Each number is 128 + 24 x the weight over its row's rms, rounded and kept within 0 to 255. Layers, rows and columns count from 0. The size above them is the row's rms in percent of the matrix's.

# layer 5 MLP down, 320x1152, rms 0.0922, rows 0-47, columns 864-1007
size [102 106  98 101  97  96 101  97 103  99  99  95 108  95  98  97 102 103 101  96  93  99  94 100  99  93  99  98  96  99 103  96  99  98 103  97  97 104  98  93 104 102  97  92 103  98 100  99]
[[138 153  85  85 138 145 119  82 110 178 173 125 132 144 146  88  79 157 137 146 168  95 137 126  86 146 112  87 139 127 123 136 154 135 128 109 128 153 116 130 123 132 118 123 203 124 108 139 120 132 106 150 108 158 121 152 195 134 143 127  98 101 110 132  62 116 126 142 140 141 139 102 128 154 165 157 158 161  83 125 121 163 101 114 144 124 121 117 136 126 108 129 147 115 128 115 154  87 130 137 130 160 136 128 112 145 134 121 150 120 109 147 147 129 145 136 137 109 156 148 141 129 154 121 132 137  89  90 154 128 125  96 169 162 158 137 159  74 133 134 119 135 104 115]
 [160 144 173 137 128 109 103 115 133 101 119 140 126 130 102 146 147 132 163 104  87 120 103 143 140 131 108 117 128 122 114 134 127 130 138 148 164 130 169 132 107 107 112 132 132  57 143  77 142 114 130 147 144 110 102 122 167 128 101 107 137 112 117 116 115 161 129  83  91 134  83 108 141 204 136 117 128 119 129 107 128 111 148 123 162 174 132 163 124 133 147 111  89 120 150 145 150 132 133 128 149 161 105 133 146 119 144 126 140 117 118 120 163 144  99 137 151 139 153 159 106 113 143  79 109 114 142 125 139 147 128 101 141 128 188 148 129 121 142 155 123 127 115 139]
 [116 151 122 107 130 131 115 133 117 138 104 151 118  72 160 113 111 114 106 123 125 158 144 109  64 153 132 119 112 136 117 165  94 107 150 149 119 138 154 147 100 123 138 122 156 134 125 162 126 116 139 171 119 132 111 120 128 116 157 150  74 124 154 144 122 106 109 146 122 133 120 123 127  93 150 120 134 127 145 100 132 126 118  86 137 185 117  82 123 101 108 160 160 100 128 111 165 115 133 104 155  97 125 108 114 139  87  97 123  85 122  94 136 114 133  79 108 123 151 166 145 167 129 145 131 164 156 121 128 100  85  97 148  93 149 115 145 111 138 109 119 167  72 129]
 [125 142 130 142 135 153 137 129 114 134 152 114 142 132 192 134 134 143 134 149 161 133 127 156 132 127 137 113 175  90  61 102 156 138 125 148 142 136 114 109 124 102 111 122 151 162 136 108 134 110 130 136 163 116 125 178  91  88 135 132 139 126 134 131 116 113 157 126 101 161 127 117 140 140 126 179 142 158  84 111 108 115 115 116 116 147 131 124 143 115  97 159 116 109  98  97 170  93 105 136 147 112  88 109  82 143 111 127 133 132 111  82 105 121 113 133 166 139 151 111  85 149 130 146 128 124 163 143 128 130 162 124 144 104 130 131 157 138 149 125 138 101 130 153]
 [157 139 126 138 118 137 103 143 148 136  45 127 124 101 134 126 130  85 129 102 120 123 134 141 139 146 146  99 159  97  85 126 153 120 115 139 146  94 165 142 136 130 139 129 138  96 138 152 172 139 163 130 120 121 146 120 151 106 117 104 123 126 123 197 143 128 122 141 107 140 113 133 116 117 134  88 106 108 107 144 142 128 163 117 102 168 112 104 127 128 104  70 100  90 172 122 107 127 157 159 124 131  92  89 172 144 111 144 112 129 120 144 152 112 179 152 146 144 170 124 136 151 145 169 185 167 100 139 146 102 124 118  97  67  86 157 134 133 150 124 148 111 128 128]
 [111 133 168 143 126 133 141 182 148 183 108 117 137 162 128  97 117 101 188 119 140 118  90 111 158 132 168 128 136 117 164  87 164 138 109 124 137 128 164 138 100  94 140 148 145 131 124 123 118 129 142 106 144 119  95 121 110 123 146 111 133  80 136 127 165 139 109 127 144 102 113 136 118 178 129 128  86 144 172 132 108 175 122  73 138 120 150 165 123  17 102 162 115 122 149 121  73 123 161 117 119 142  87 113 111  95 111 138 155 151 179 156 128 163 120 150 165 165 166 104  93 103 152 131 131 166 136 107 121 133 128 111 156 115 148 121  87 135 134 117 106 136 155 149]
 [138 117 117 151 106 104 121 121 154 136  97  78 110 137 112 119 143 172 101 104 147 141 126 129 127 125 102 187 107 118 168 124 127 126 136 138 204 143 126 157 137 116 130 112 121 148 153 151 114 129  85 134 103 138 106 129 124 139 126 123 141 135 121 153 142  94 130 158 124 140 128 155 161 129 146 131 126 124 112 145 103 154 127 130 107 156 134 120 131 126 148 144 145 139 139 102 130 144 139 123 136 128 173 138  80 137 166 100 121 116 138  87 138 132 163 107  66 103 125 116 105 139  85 149 143 122  94 102 129 127  59 108  96 160  99 115  89 129 117  97 130 122 122 147]
 [134 152 151 143 155 111 134 110 139 129 137 131 123 141 135 130 118 125 130 110 130 143 160 137 149 134 138  90 124 128 105 106  82 141 121 126  88 122 139 123 103 134 161 140 137 131 173 146 108 137 121 139 146 188 143  97 127 195 143  70  80 102 140 123 147 139 138 115 128 100 124 158 130 110 135 114 175 144 157 138 113 132 132  90 122 145 128 161  91 159 167 111 121 114 141  88 140 137 159 105 113  75 167 149  96 138 128 131 105  99 112 228 144 107 149 144 165 157 139 110 120 153 143 124 156 139 153 110 153 158 114 151 105 137 101 124 153 146 134 180 149 155 108 100]
 [109 102 138 107 138 127 183 132 104 106 129 144 141 118 125 118 119 144 109 155 112 133 123 124 105 143 156 122  74  79 121 125  96 137 128 120  73  83 144 102 126 165 150 114 167  99 138 128 134 113 119 102  90 119 134 108 197 128 141  84 151 150 111  79  96 119 105 138 131 113 111  66 117 149 139 169 117 110 103 119 146 143 130 133 101  90 115 110 130 119 134  94 114 151 152 167 136 112 154 120 148 120 121 134 111 157 189 126 145 135 136 122 144 146 119 101 109 106 128 127 133  99  95  95 103 197 117 135 120 123 105 134 125 129 130 127 135 100 130 164  94  86 123 148]
 [115 150  97 118 130 101 159 126 132 152 114 139 185 143 133 127 129 145 134 123 140 120 115 144 126 139 133  99 163  67 129 125 127 141 167 139 135 121 141 148 105 157 145 120 168 156 110 158 142 147 135 135 114 111  97 130  86 121 131 133 116 130 107 123 133  98 108 125 114 141 125 208 113  84 149 121 129 123 147 123 140 155 123 135 157 127 102 172 109 159  91 158 140  69 145 111 148 119 119 132 147 129 135 153 124 109 116 171 148 140 108 159 122  91 196 107 120 134 148 132 114  53 106 140 133 124 159 205 175  84 155 119 171 110 122 131 120 151 164 127 113 120 128 143]
 [155  98 129 128 102 111 117 151 165 135 137 146 141 134 174 130 132 112 135 137 127 119  64 111 126  95 133 137 150  99 128  92 103 102 149 129 212 145 118 155 128 122 121 130 110 132 143 127  99 140 120 111 125 128 116 139 112 139 142 122 135 115 131 168 106 151 120 159 143 128 137 155 126 110 105 126 137 147 150 170 115 109 108 108 139 124 137 109 149 172 104  95 126 133 180 125 116  82 163 154 116 127 163 137 141 115 110 118 171 150  90 140 105 167 108 135  86 169 112 125 119 150 130 119 136 138 117 109 103 141 145 142 149 127 124 163  93 157 126 154 141 149  85 120]
 [130 125 119 126 107 130 124 103 115 134 128 139 192 113 177 168  76 126  99 124 177 140 138 140 173 107 145  84 117 128 157 140 119 115 131 165 144 141 134  91 121 110 100 131 121 106 127 114 158 123 113  83 137 100 185 115 125 127 128 155  92 167 115 147 118 151 183 150 122 146 131 107 147 125 135 111 111 110 170 101 138  69 169 133 126 135 123 119 117 142 122 178 171 116 135 118 129  91 117 155 124 112 151 127 126 142 168 114 157 123 124 118 131 122 114 154 141 112  99 134 104 123 132 181  86 111 138 144 156 131 116  77 134 123 131 148 100 139 154 127 120 135 137 135]
 [106 117 117  86 128 146 180 135 120 141 101 136 109 113 133 152  84 105 126 128  96 140 120 121 118 133 120 112 105 157 160 114 123 140 124 120 118 109 105 119 149  91 145  97  98 129 111 104 125 127 133 114  92 103 114 128  96 158 122 153 113 129 114 174 145 133 102 156 136 105 123 112 106 116 132 141 106 158 150 105 132 126 160 139 158 161 122 129 127 137 162 167 136 143 126 131 110 189 113  80 127 133 120 126 149 146 126 169 116 101 150 138 175 134 160 104 124 124 141 138 140 180 121 135  75 100  82 147 142 122  77 116 133 144 161 157 109 150  78 161 114  98 126 152]
 [121 155 125 109 141 133 180 129 128 160 115 140  57 172 130 123 126 122 133 133 107 108 132 144  99 116 139 104  95 126 154 119 143 143 106 130 181 107 120 140 163 108 127 188 119 106  91 156 119  59 143 146 133 151 130 159 168 123 115 140 148 105 113 155 147 165 118 131 120  76 155 158 137 134 159 136 122 146  44 101 122 149 131  97 164 143 113  72 126 111 134 172 149 144 114 124 158 134 158 115 121 104 121 149 141  99 109 132  73 158 137 131 146 105 133  79 150 101 127 112 135 141 120 146 101 116 143 135 126 160 130 139 190 127 132 118 143 100 116 106 151 149 161 181]
 [140 108 107  95 102 101 142 145 132 167 168 145 119 121 154  89  97 126 129 137 152 119 124  90 154 139  99 132 127 125 162 149 137 143 161 126 136 156 157 106 190  96 173 117 119 155 178 122 129 126 115  72 141 110  96 146 101 116 123 123  65 132 155 141 152 119 141 112 121  92 149 160 142 138 137 118 128 153 105 167 132 153 123 145 107 118 159  99 117 114  90 124 129  90 155 100 129 136 136 131 151 117 145 187 126  90 146 159 156 109 165 114 121 135 103 128 135 183 106  93 109 131 122 202 130 119 106 106  99 128 158 107 157 142 142 145 152  91 170 105 136 127 100 149]
 [139 156 141 123 125 101 127 150 140  69  83 108 126 156 185 120 103 136 111 103  72 116 123 122 146 132 121 118  89 144 123  91 155 146 126 105 152 127 121 119  75 107 173 134 118 137 100 141 128 139 143  88 162  76 150 111 122 131 140  89 139 158 139 116 116 138 118 187 115 144 115 112 140 141  98  90 136 114 144 145 143 111 136  92 131  87 121 179 152 160 114  97 139 116 147 114 109  86 109 125 154 137 126 123 120 117  85 167  99  95 115 177  99 116  97 110 126 128 139 114 131 111 128 107 132 115 118  79 115 129 105 140  89 123  97 134 103  96 107 157 101  89 148 117]
 [125 114 149 140 136 133 101 142 112 111  89  83 100 110 133 122 144 119 123 127 169 130 121 127  96 140 141 133  98 136 167  92  67 146 123 124 104 104 104 149  85 125 139  97 158 127 173  74 108  99 130 124 112 130 109 154 156  76 101 110 147 124  85  93 148 133 132 110 155  98 138 114 124  99 135 123 103 128 126 137 125 118 103 167 142 129 101 123 141 144 108 113 167 131 117 122 128 143 143 147 119 128 166 146 144 145 140 105 129  50 132 113 117 177 105 120 104 111 107 140 106 113 121  93 141 158 155 140 116 125 117 155 138 157 113 141 147 117  93 127 172 156 126  95]
 [162 155 150 119 146 100 128 114  93 143 143 111 152 144 139 138 171 124 157 129 109 140 142 162 119  89 116 145 140 129 130 141 157 113 160 143 108  95  98 118 160 145 160 102 106 144 113 131 107 108 132 130 129 118 120  68 108 146  92 111  87 164 128 128 149 126 132  93 139 112 110 148 119 141 102 152 143 115 105  73 121 170 115 148 135 144  95 119 120 126 157 155  81 140 119 150 123 115 107 127 153  84 138 110 121 155 171 132  67 149 144 116 158 132 141 104 128 123 121 178 134 131 115 130 137 149 168 103 137  99 171 151 119  95 102 173 136 140 118 129 140 110 132 134]
 [129 111 117 123 162 122 106 112 138 110 125 112 124 172 149 117 133 141 149 112 100 115 114 135 111 147 150  94 113 121 127 146  92  78 146 118 149 125 112 105 170 131 127 120 142 122 130 115 126 176 144 123 169 165 133 108 164  62 145 152 126 162 149 139 105  97 142 164  97  74  96 117 144 111 125 107 165 160 125 180 127 143 139 124 135 116 108  98 155  92  57 147 132 140 109 127 127 112 153 122  98 176 117 143 153 102 165 121 163 120 105  97 100 107 154  96 127 134 136 122 131 124 110 134 132 136 181 180 150 107 104 155 121  90 103  98 141 179 127 161 168 112 102 145]
 [130 132  79 126 113  51 138  65 142 146 142 105 133 102 146 130 143 147 121 163 156 116 184 112 143 117 127 131 134 126 146 166 111 132 125  91 126 166 145 147 126 146 133 164 136 172 126 138 144 126 143 125 130 155 177  96 112 146  66 153 124 102 109  75 146 112  96 101 121 104 160 117 123 122 129 111 149 144 160 153 134 122 140 141 134 117 160 137 109 150 186 145 170 146 111 171 135 128 144 155  84 114 172 123 114 113 125 156 133 113 139 149 120 121 134 123 150 129 128 135 108 154 115 106 167 194 177  42 122 126  78 108  96 153 114 111 141 123 112 136 116 150 138 126]
 [141 160 135 143 141 151  97 151 111 158 180 106 123 110 120 123 162 122 122 110  72 137 113 125 150 149 139 130 144  86  97 139 139 151  97 138 111 121 128 155 155 138 146 114 125 141 132  86 133 142 110 172 137  64 162  98 135 125  94  89 138 135 110 131 181 108 157  67 130 111 109  86  94 147 101 146 132 141 129 136 108 138 153 128 158 154 119 148 163 133 162 104 117 174  93 116 115 104 102 140 119 102  68 121 115 132 113  97  99 130 100  97 150  83 181 152 110 121  99 116 118 127 113 133 127  82 106 133 168 154  79 166  97 136  85 156  86 140 144 105 124 116  73 132]
 [150  52 111 127 118 142  97 155 106 127  41 114 109 141  97  70  78 177 133 125  68 126 122 107 180 109 104  64 103 137 129 108  81 131 135  71 136 122 148 162 102 140 151 133 113 159  82 143 144 135 114 167 113 169 157 138 123 125 130 174 157 120 137 143 122 169 120 137 117 128  88 121 130  83 135 118  77 147 136 121 110 115 150 150 152 110 119 141  85 142  80 103 119 137 107 152 193 112  67 142 152 124 142 145 116 152 159 110 131 128 129 118 125 100 118 133  85 148 129 127 101 108  94 147 102  81 102 165 145 129 174 119 170  84 133 154 130  81 138 173 121 109  88  55]
 [114  82  96 106 122 138 119 142 133 156 134  88 120  92 104 156 137 118 107 105  70 105 112 161  99 120 173 119 146 137 120  93 152 115 190  88  86  72 133 117 147 154 141 163 133 137 138 112 143 126 107 130 126 134 148 173  97 127  70 128 157 118 119  93 122 137  84  93 160 174 108 161 125 110 104 148 148 152 109 124 117 146 107 178 171 151 131 141  96 121  71 129 124  88 123 104  86 117 115 132 124 131  87 131 168 128 116 120 155 110 131 128 144 141 128 157 146 111 123 124 162 109 114 133  80 181 125 152 151  83 129 170 154 121 123 130 142 157 163 126 164 119 106 150]
 [ 68 133  82 102  89 120 129 125 141 106 121 125 131 119  94 105 118 162 126 156 155 121 136 141 116 144 150 118 129 119 106 116 123 143 157 112 117  98 129  94 125 114 140 154 114 123 123 125 165 139 149 140 120 149  94  98 126 134  94 151 134 112 128  89 161 148 106 117 173 134  96 127  97 120 116  91 139 101 106 135 105 140 112 132 153 130 113 122 128 160 145 143 137 132 122 114  94 130 117 118 126 147 145 136 127 106 144 128 171 144 143 123 142 133 132 157 117 113 131 142 169 107 148 116 127 161 127  51 135 108 129 167  97 109 167 125 104 123 123 151 129 173 151 109]
 [108 121 121 107 151 101 136 176 152 117  98 100  96 126  93 138 143 120  97 103 116 132 158 135 104  68 121 152 109 111 127 188 124 116 123 106  78 166 149 178 139 100 166  82 146 128 124 154  96 128  80 161 108 174  91 106 156 127 115 116 145 113 118 138 112 101 110 111 116 142 141 125 122 117 125 138 137 149 163 160 129 107 105 139 150 124 149 158 113 149 149 146 126 106 103 125 172 137 115 119 144 154 113 191 124 153  67  84 108 101 151 112 144 163 118 140 112  98 133 144 167 112  86 120 116 111 102 142 136 117 147 170 164 164 128 126 146 153  93 189 146 140 148 141]
 [110 112 165 116 125 119 147 112 120 107 131 128 107 140 141 142 118 146 132 104 135 127 137 134  96 107 157 126 139 174 137 133 107 141 156 168  94 103 109 150 149 103 103 115  72 114 155  92 125 123 122 119 127 168  91  66 115 117 106  79 116 112 126 110 111 146 139 142 141 149 106 146 176 128 111 130 117 124 148 132 102 144 157 115 104  97 116 116 144 132 155 109 119 118 180 158 136 113 136 106 112 170 144  94 151 136 110 107 141  95  89 119 133 142 110 131 146  67 104 121  89 169 119 135 109 125 103 125 118 107 133 129 138 121 111 118 122 153 110  87 156 135 134 135]
 [163 133 120 131 143 140 118 132 151 101 138 119  98 153 119 147 151 132 110 117 146 142 117 127 168 148  88 108 129 128 117 151 176  77  98 100 141 135  97 153 155 138 105 146 122 127 154 145 132 160 106 140 110 100 149 111 158 107  93 123 172 102 140 127 112 110 140 124 139 137  99 112 126 121 153  97 140 133 134 137 131 111 105 117 142 114 115 132 166  93 113 168 117 100 149 132  85 102 152 175 155 120 127 123  68 157  99 160  84 107 164 165 144 143 119  82 155 133 132 114 119 122 166 108 155 155 104  99 170 150 162 128 133 152 101 172 141 109 102 136 121 132  94 102]
 [149 101 132 137 151 139 151 128 128 116 135 131 154 146 159 145 121 164 140 140 121 148 136 117 143 130 116 112 152 125 111 118 166 142 160 176 158 102 114 177 149 144 166  84 140 158 170 113 118 119 121 142 152  96 112 147 121 104 140 141 130 114 121 146 176  88 130 117 103 142 138 128  93 140 170 125 115 119  80 164 125 120 148  98 141 136 145 110 134 149 108  86 125 103  96 137  87  75 160 139 172 158 135 116  93 153 126 139 160 137 126 107 121 121 162 104 146 107  98 109 145  99 116 139 135 123 175  69 101 119 109 177  86 144 107 110 125 107 136 112 140 137 167 146]
 [136 168 149 146 125 136 138 102 136 110 151 148 126 137 166 125 140 161 122 222 130 154  87 136 123 128 128 144  97 151 167  96 102 134 153 168 153 130 123 137 134 135 142  99  85 151 101 147 130 134 140  87 163 118 159 144 106 184 109 110 143 115  84 110 157 126 114 132 163 126 131  93 122  73 140 111 117 163  58 114 131 119 147 150 136  70  84 112 175 159 162  95 156 123  71 136 136 115 111 180 138 137 121 138 173 141 124 141 131  88 179 155  96 151 123 122 180 138 170 150 155 126 139 124 170 146 146 123 100 111 127 112 125 141 128 124 112 121 163  93 118 114  99  82]
 [ 98 115 131 122 122 134 114 141 134 148 100 139 114 163 134 108 138  96 105  89 146 162 138 165  93 133 104 109 161 145 155 126 124  82 139  98 146 149 164 157 129  81 149 148 151 136 158  98 146 130 121 123  99  97 102 132 113 110 135 122 138 130 162 144 144 137 111 102 156 109 146 152 102 136 151 112 175 173 114 118 120 111 150 123 152 155 133 137 140 155 119 115 135  89 125 138 134 127 148 185  59 142 133 129 139 151 144 144 109  81  62 144 131 116 118 154 100 113 120 130 138 170 147  91 124  94 161 122 132 141 126 104 160 105 116 171 164 150 130 101  84 123 133 114]
 [133 107 184 159 147 153 123 165 164 160  90 129 159 117 105 115 135 157 123  90 168 128 131 142 110 125  94 158 137 114 128 157  82 127 138 134 129 115 145 105 166 145 153 138 129 145 119 131 130 151 175 116 134 110 124  84 122 152 147 100 111 163 191 141  88 103 105 136 170 119 171 166 136 110 142 164 128 115 154 152 170 108 144 132 146 171 110 105 112 111 124 133 130  93 171 197 109 148 118 137 145 119 136 105 139  99 137 145 110 106  95 158 103 151 136 101 138 109 139 137 142 175 105 138 160 108 111 100 120 129 180 110 109 124 117 131 107  93 106 118 112 139  69  73]
 [150 118 128 150 128 164 154 149 179 172 136 151 143 122 164 138 155 144 138 142 127 149 115 117 106  88  70  77 114 156 119 121 124 135 141 147 131 123 115  74  93 124 119 115 145 158  95 183 128 112  87  98  96 143 146 129 116 103 143 137  96 160 138 130 120 109  99 128 117 133 148 140 110  93 116 147 143 125  72 164 146 127 137 119 147 123 127 108 108 117 135 150 161 143 144 161 115  90 133 109 116 168 134 115 163 158 149  99 136 168 170  99 147 140  85 158 154 144 125  95 127  97  97 110 128  87 168 140 141 127 149 166 176 131  93  92 185 105 129 122  70 103 134 113]
 [ 65 117 114 165 121  99 147 110 143 123 134 131 138 114 124 125 139 115  87 174 116 123 121 109 142  98 154 100 130 119 107 155 127 117 107 167 109 127  93 131 146 132 122 143 124 137 143 153 141 129 153 132 123 150 120 150 144 121 101 198 155 118 148 152 144 119 170 134 120 148 141 148 113  65 109 100 158 112 144 148 169 146  70 107 111 134 118 146 166  67 151  86 109 145 111 121 144  92 120 129 122  84 158 115 140  96 136 121 100 152 125 130 152 103 113  84  76 129 137 105 160 105 111  78 110  92 128 162 177 108  86 162 112 141 118 122  80 125  93 139 136 115 126  97]
 [117 131 148 112 156 173 142 161 134 169 111 111 147  92 162 129  82 147 172 132 137 103 137 144 127 126 149 111  84 146 159  88 145 121 105 128 185 156 166  90 150 146 121 106 117 159 125 110 162 118  98 131 190 118  95 130 145 126 108 138 143 119 141  99 146  97 171 137 107 139 122 154 131 123 104 131 155 101  69 155 136 162 139 138  98 105 151 171 158 172 135 142 172 125 164 130 171 125 147 120 100 158 137 113 116 172 154 148  85 145 161  98  93 106 133 104 133  70  93 105 130 102 140 113 116  95  99 131 141 164 136 101 128  95 144 153 145 163 154  89 107 143 164 159]
 [137 125 124 144  89 115 144 150 150 146 166  94 116  90 138 111  91 110 114  89 129 146 144 144  96 119 168 134 122 141 109 150 133 103 149 113 122 142 126 124 102 147 150 137 133  81 146  87 116 147 111 115 120 176 151 142 109 121 171 182 149 134 120 114 121 171 135 118 143 101 154 115 102 112 130 110 154 139 129 123 136 126  97 137 122 145 109 129 105 156 100 154 147  95 139 102 131 143  79 114 116 149 134  97 148 165 130 133  95 152 122 101 145 130 110 135 138  92 124 120 132 102 147 155 128 159 106 117  76 106 120 140 114  86 174 138 141 159 135 135 124 114 144 130]
 [176 121 149 151 129 116 184 133 124 134 135 137 162 127 125 130 144 118  73 137 163 172 157 140 162 106 108 128 145 152 106 131  98 138 132 198 105 136 121 168 125 128 124 149 117 122 115 101 135 122 122 106 135 113 113 163 131  73 138 102 131 110 114 122 115  95 122 174 158 107 124 145  80 167 145 142 140 141 151 127 145 112 139 131 128 144 161 111 167 126 132 146 137 161 153 102 122  85 113 170 102 149  92 111 132  93  75 132 151 153 135  94 128 119  82  98 111 116 139 123 125 105 120 118 100  92 156  96 143 103 159 151 175 163 117 108 135 115 117 140 108 136 133 132]
 [135 115 114 102 133 128 106 127 112 124 110 121 128 109 123 137 192 144 120 117 158 135 108 122 131  96 100 115 207 146 131 108 128 126 142 116 120 103 126 119 107 131 114 134 169 118 131 152 162 134 117 139  96 123 135 149 172 111 114 152 114  83  76 107 117 136 176 136 152 119 119 163 207 122 107 200  99 136 149  79 129  78 111 155 158 165 114 125 160 159 127 178 136 125 139 118 176 119 129 169  85 132 100 168 163 138 145  78 125 125 131 112 132 130 142 122 149  90 132  64 111 141 149  98 162 137 153 137 104 115 117 114 153 142 114 138 136 119 136 136  81  97 115 120]
 [130 140 109 160  98 136 111 148 138 120  81 117  93 101 139 136  98 147 121  84 107  75 142 143  73 131 121 126 142 141 169 139 150  94 132 181 111 149 129 161 109 139 173 164 141  90 153 130 123 128 115 152 142 116  75 154 169 153 159 121 173 118 122 120  89 156 137  63 133 139 107 111 147  67 163 132 147 130 134 110 150 106 172 172 108  96 113 164 116  92 132 147 141 122 102 161 120 126 138 107 136 104 138 146 147 115 100 143  72 164 135 122 124 116 116  98  98 153 122 129 139 135 113 136 137 101 127 108 114 146  81 177 102 132 124 146  65 169 110 135 119 118 152 156]
 [116 132 125 146 116 110 110 157 106 169 129 117 146 114 163 129  71 122 111 119 178 137 132  82 172 116 173 166 147 134 125 142 144 114 111 148 109 110 119 128 129 135  95  98  89 136 127 129 130 163 132  96 152 156  86 116 132 151 130 118  90 167 155 141  79 124 142 100 153 115 115 102  96 116 136  86 161 145 135 164 118 107  97 140 137 165 121 121 145 141 138 108 151 109 158 119 172 160 148 109 118 148 103 111 147 115 113 126 100 142 148 156 139 127 152 134 127 112 114 122 146 118 125 131 163 128 154 107 126 155 133 133 165 122 151 146 176 158 108 125 117 134 152 127]
 [120 140  94 162 167 161 115 141 109 189  87 113 159 120 135 110 126 142 167 145 157 129 124 154 125 150 106 143 113 149 138 129 146 124 145 149 153 113 126 155 127 184 146 114 112  93  96 161 152 115 151 128 140 109 124  84 120  95 138  96 159 115 121 122 129  93 110 129 186 136 123 144 167 107 125 130 105 134  91 141 106 159 141 135 155 135 119 115 118 174 123 132 127 127 115 110 116 131 148  74 118 124 148 146 133 118 122 149 177 111 145 137  92 144  93 123 124 155 153 117 121 130 134 188 150 142 133 151 174  76 164 168 144 103 136 126 105 100 121 127  74 115 130 145]
 [147 174 154 143 117 138 138 123 132 156 136 162 108 189 138 155 125 104 103 134 111 137 108 127 119 172 138 149 126 145  84 124 136  88 109  84  71 131 121 136 133 128 104 177 144 134 129 134 118 103 127  97 165 132 139 145 136 132 116 128 137 145  95 108 168 144 129 136 121 135 114 125  92 139 110 150 128 106 120 144 135 121 156 138 116 143 107 128 141 137 153  96 195 108 134 134 139 149 140 106 150 124 133 100 126 141 136 141 116  92 156 117 130 162 154 105 127 134 138 155 155  92 138 149 163 122 105  80 146 132 120 126 119 146 119 136  97 125 113 156 130  97 142 111]
 [148 125 130 122 129 102 143 124 128 118 143 151  80 121 166  87  82 143 103 119 102 100 115 151 106 105 209 117 137 136 112 106 153 112 135 136  90 121 135 139  90 120 117 163 134 152 162 101 113 114 127 155 109 126 147 151 131 124 169 121 144 140 107 111 113 133 142 148 132 113 161 112 161 141  83 125 153 173  91 120 136 146 109 130 138 112 142 136 156 109 132 165 150 123 115 158 128 109 115 128 156 139 136 136  64 151 131  89  90 138 119 107 168 140 118 164 103 172 164 128 117 103 149 105 144 128 114 116 163 112 130 131 133 127 120 120 148 143 146 148 149 120 136 117]
 [151 156 145  87 128 108 163  95 124  81 113 121  90 113 100 142 143 116 102 128 113 118 131 130 146 129  71 170 171 154 107 145  66 170 114  86  87 137 120 123 145 125 118 162 194 120 146 140 138 152 143 146 156 107  95 137  76  91 167 136 163 158 144 130  99 131 100 109 159  93 172 114 138 128 156  98  71 130  99 147 133 120 146 118 142 137 160 139 106 119 145  85 128 159 157 145 140 135 155 171 134 134 141 132 140 152 112 124 106  97 131 117 107 140 154 109 137 147 146 111 122 148 124 123  81 116 104 129 125 122 102 125  89 123  93 121 117 151 113  71 137  88 111 124]
 [126 153 136 132 114 112 172 101 129 118 163  91 136 160 143 117 108 104 137 110  99 159 146 100 127 137 133 163 132  94 142 138 101 132 118 159 120 104  90 138 126 152 115 129 109 115 143 172  98 114 159  95 158 146 122 126 147 126 142 129 134 118  98  98 160 105 128 108 121 113  85 102 158 128 160 127 127 122 132  96 118 133 143 140  99 181 111 111  99  91 130 136 138 178 123 133 117  91 157 129 162 138 163 101  69  84 153 109 125  90  98 108 154 153 116 152 115 102 104 125 159 105 163 158  97 179  95 139 137 101 149 122 126 154 176 172 123 134  76  99 159 156 136 143]
 [128 121 147 120 152 171 126 163 118 162 143 177 117 133 118 157 130 104 124 148 158 123 163 134 158 152 131 159  97 124 112 127 126 119 173 137 133 115 145 131 156 146 129  94 117 164 121 134 136 138 135 146 103 117 119 107 141  92 125 112 164 143 116 122  88  89 145 127 110 139 104  82 143 158 170 113 120 140 111 127 114 140 169 112 146 109 122 139 139 164 156 128 104 147 144 113 118 149 150 115 147 119 141 117 147 125 132  99 145 151 125 156 113 121 138  82 176  75 155 108 149 128 127 183 142 108 105 117 112 110  94 179 129 135 160 133 159 136 124 115 163 127 125 133]
 [124 138 156 143 121 164 112 131 137 146 139 115 121 152 128 125 136 149 101 156 139  96 122 145  85 114 100 119 131 131 131 147 104 124 124 133 172 115 135 119 111 131 157 130 151 117  82 123 140  98 106 131 159 118 132 127  80 145 123 158 131 103 140 144 146  90 104 110 125 131  92 141 103  72 107 142 132 141 110 138 100 132 155 117  99  61 120 135 123 140 147 135 111 118 106 139 145 131 140 148 112 142 109 148 158 152 160 103 149 147 127 135 120 119 121 109 148 134 177 108 118 118 158 109 157  99 121 163 152 151 196  90 133 103 101 137 119 130 105 118 147 144 196 123]
 [149 100 117 139 130 134 148  95 135 119 129 119 132 115 149 101 179  87  71 125 130 126 152 145 117 135 152 130 150 143 144 123 110  99 115  96 147 142 129 121 164  87 148  89 156 135 111 100 130 126 142 107 133 112  83 132 138 124 127 169 117 106 138 177 123 142 105 131 116 141 135 128 145 104 129 151  86 103  87 125 131 156 155 151 153 133 107 177 135 107  88 130 130 121 117 125 149 107  87  80 117 115 127 142 117  78 129 121 130 116 128 126 153 140 114 117 137 140  93 151 142 140 118  95 146 119 148 128 104 156 171 116 184 110 150 121 150 119 164 113 157 126 135 114]
 [129 110  76  96 121 125 147  90 107 105 132 131 121  94 118 144 132 132 132  94 131 164  89 116 127 126 139  95  95 164 103 109 166 140 147 115  99 173 132 108 102 124 136 119 134  97 113 104  90  92 161 130 124 126  99 150 132 139  82 132 167 133 134 159  91 144 135 150 144 121 151  96 107 157  85 125 107 205 137  94 134 171  72 132 138 110  91 143 140 119 173 118 139 123 140  88 120 172 110 132 128 163 154 145 144 119 119 117 121 153 136 134 113  97 151  98 141 110 136 130 122 117 129 176  96 101 123  88  95 132 118 171 103 103 156 129 141 114 116 138 146 132 115 120]]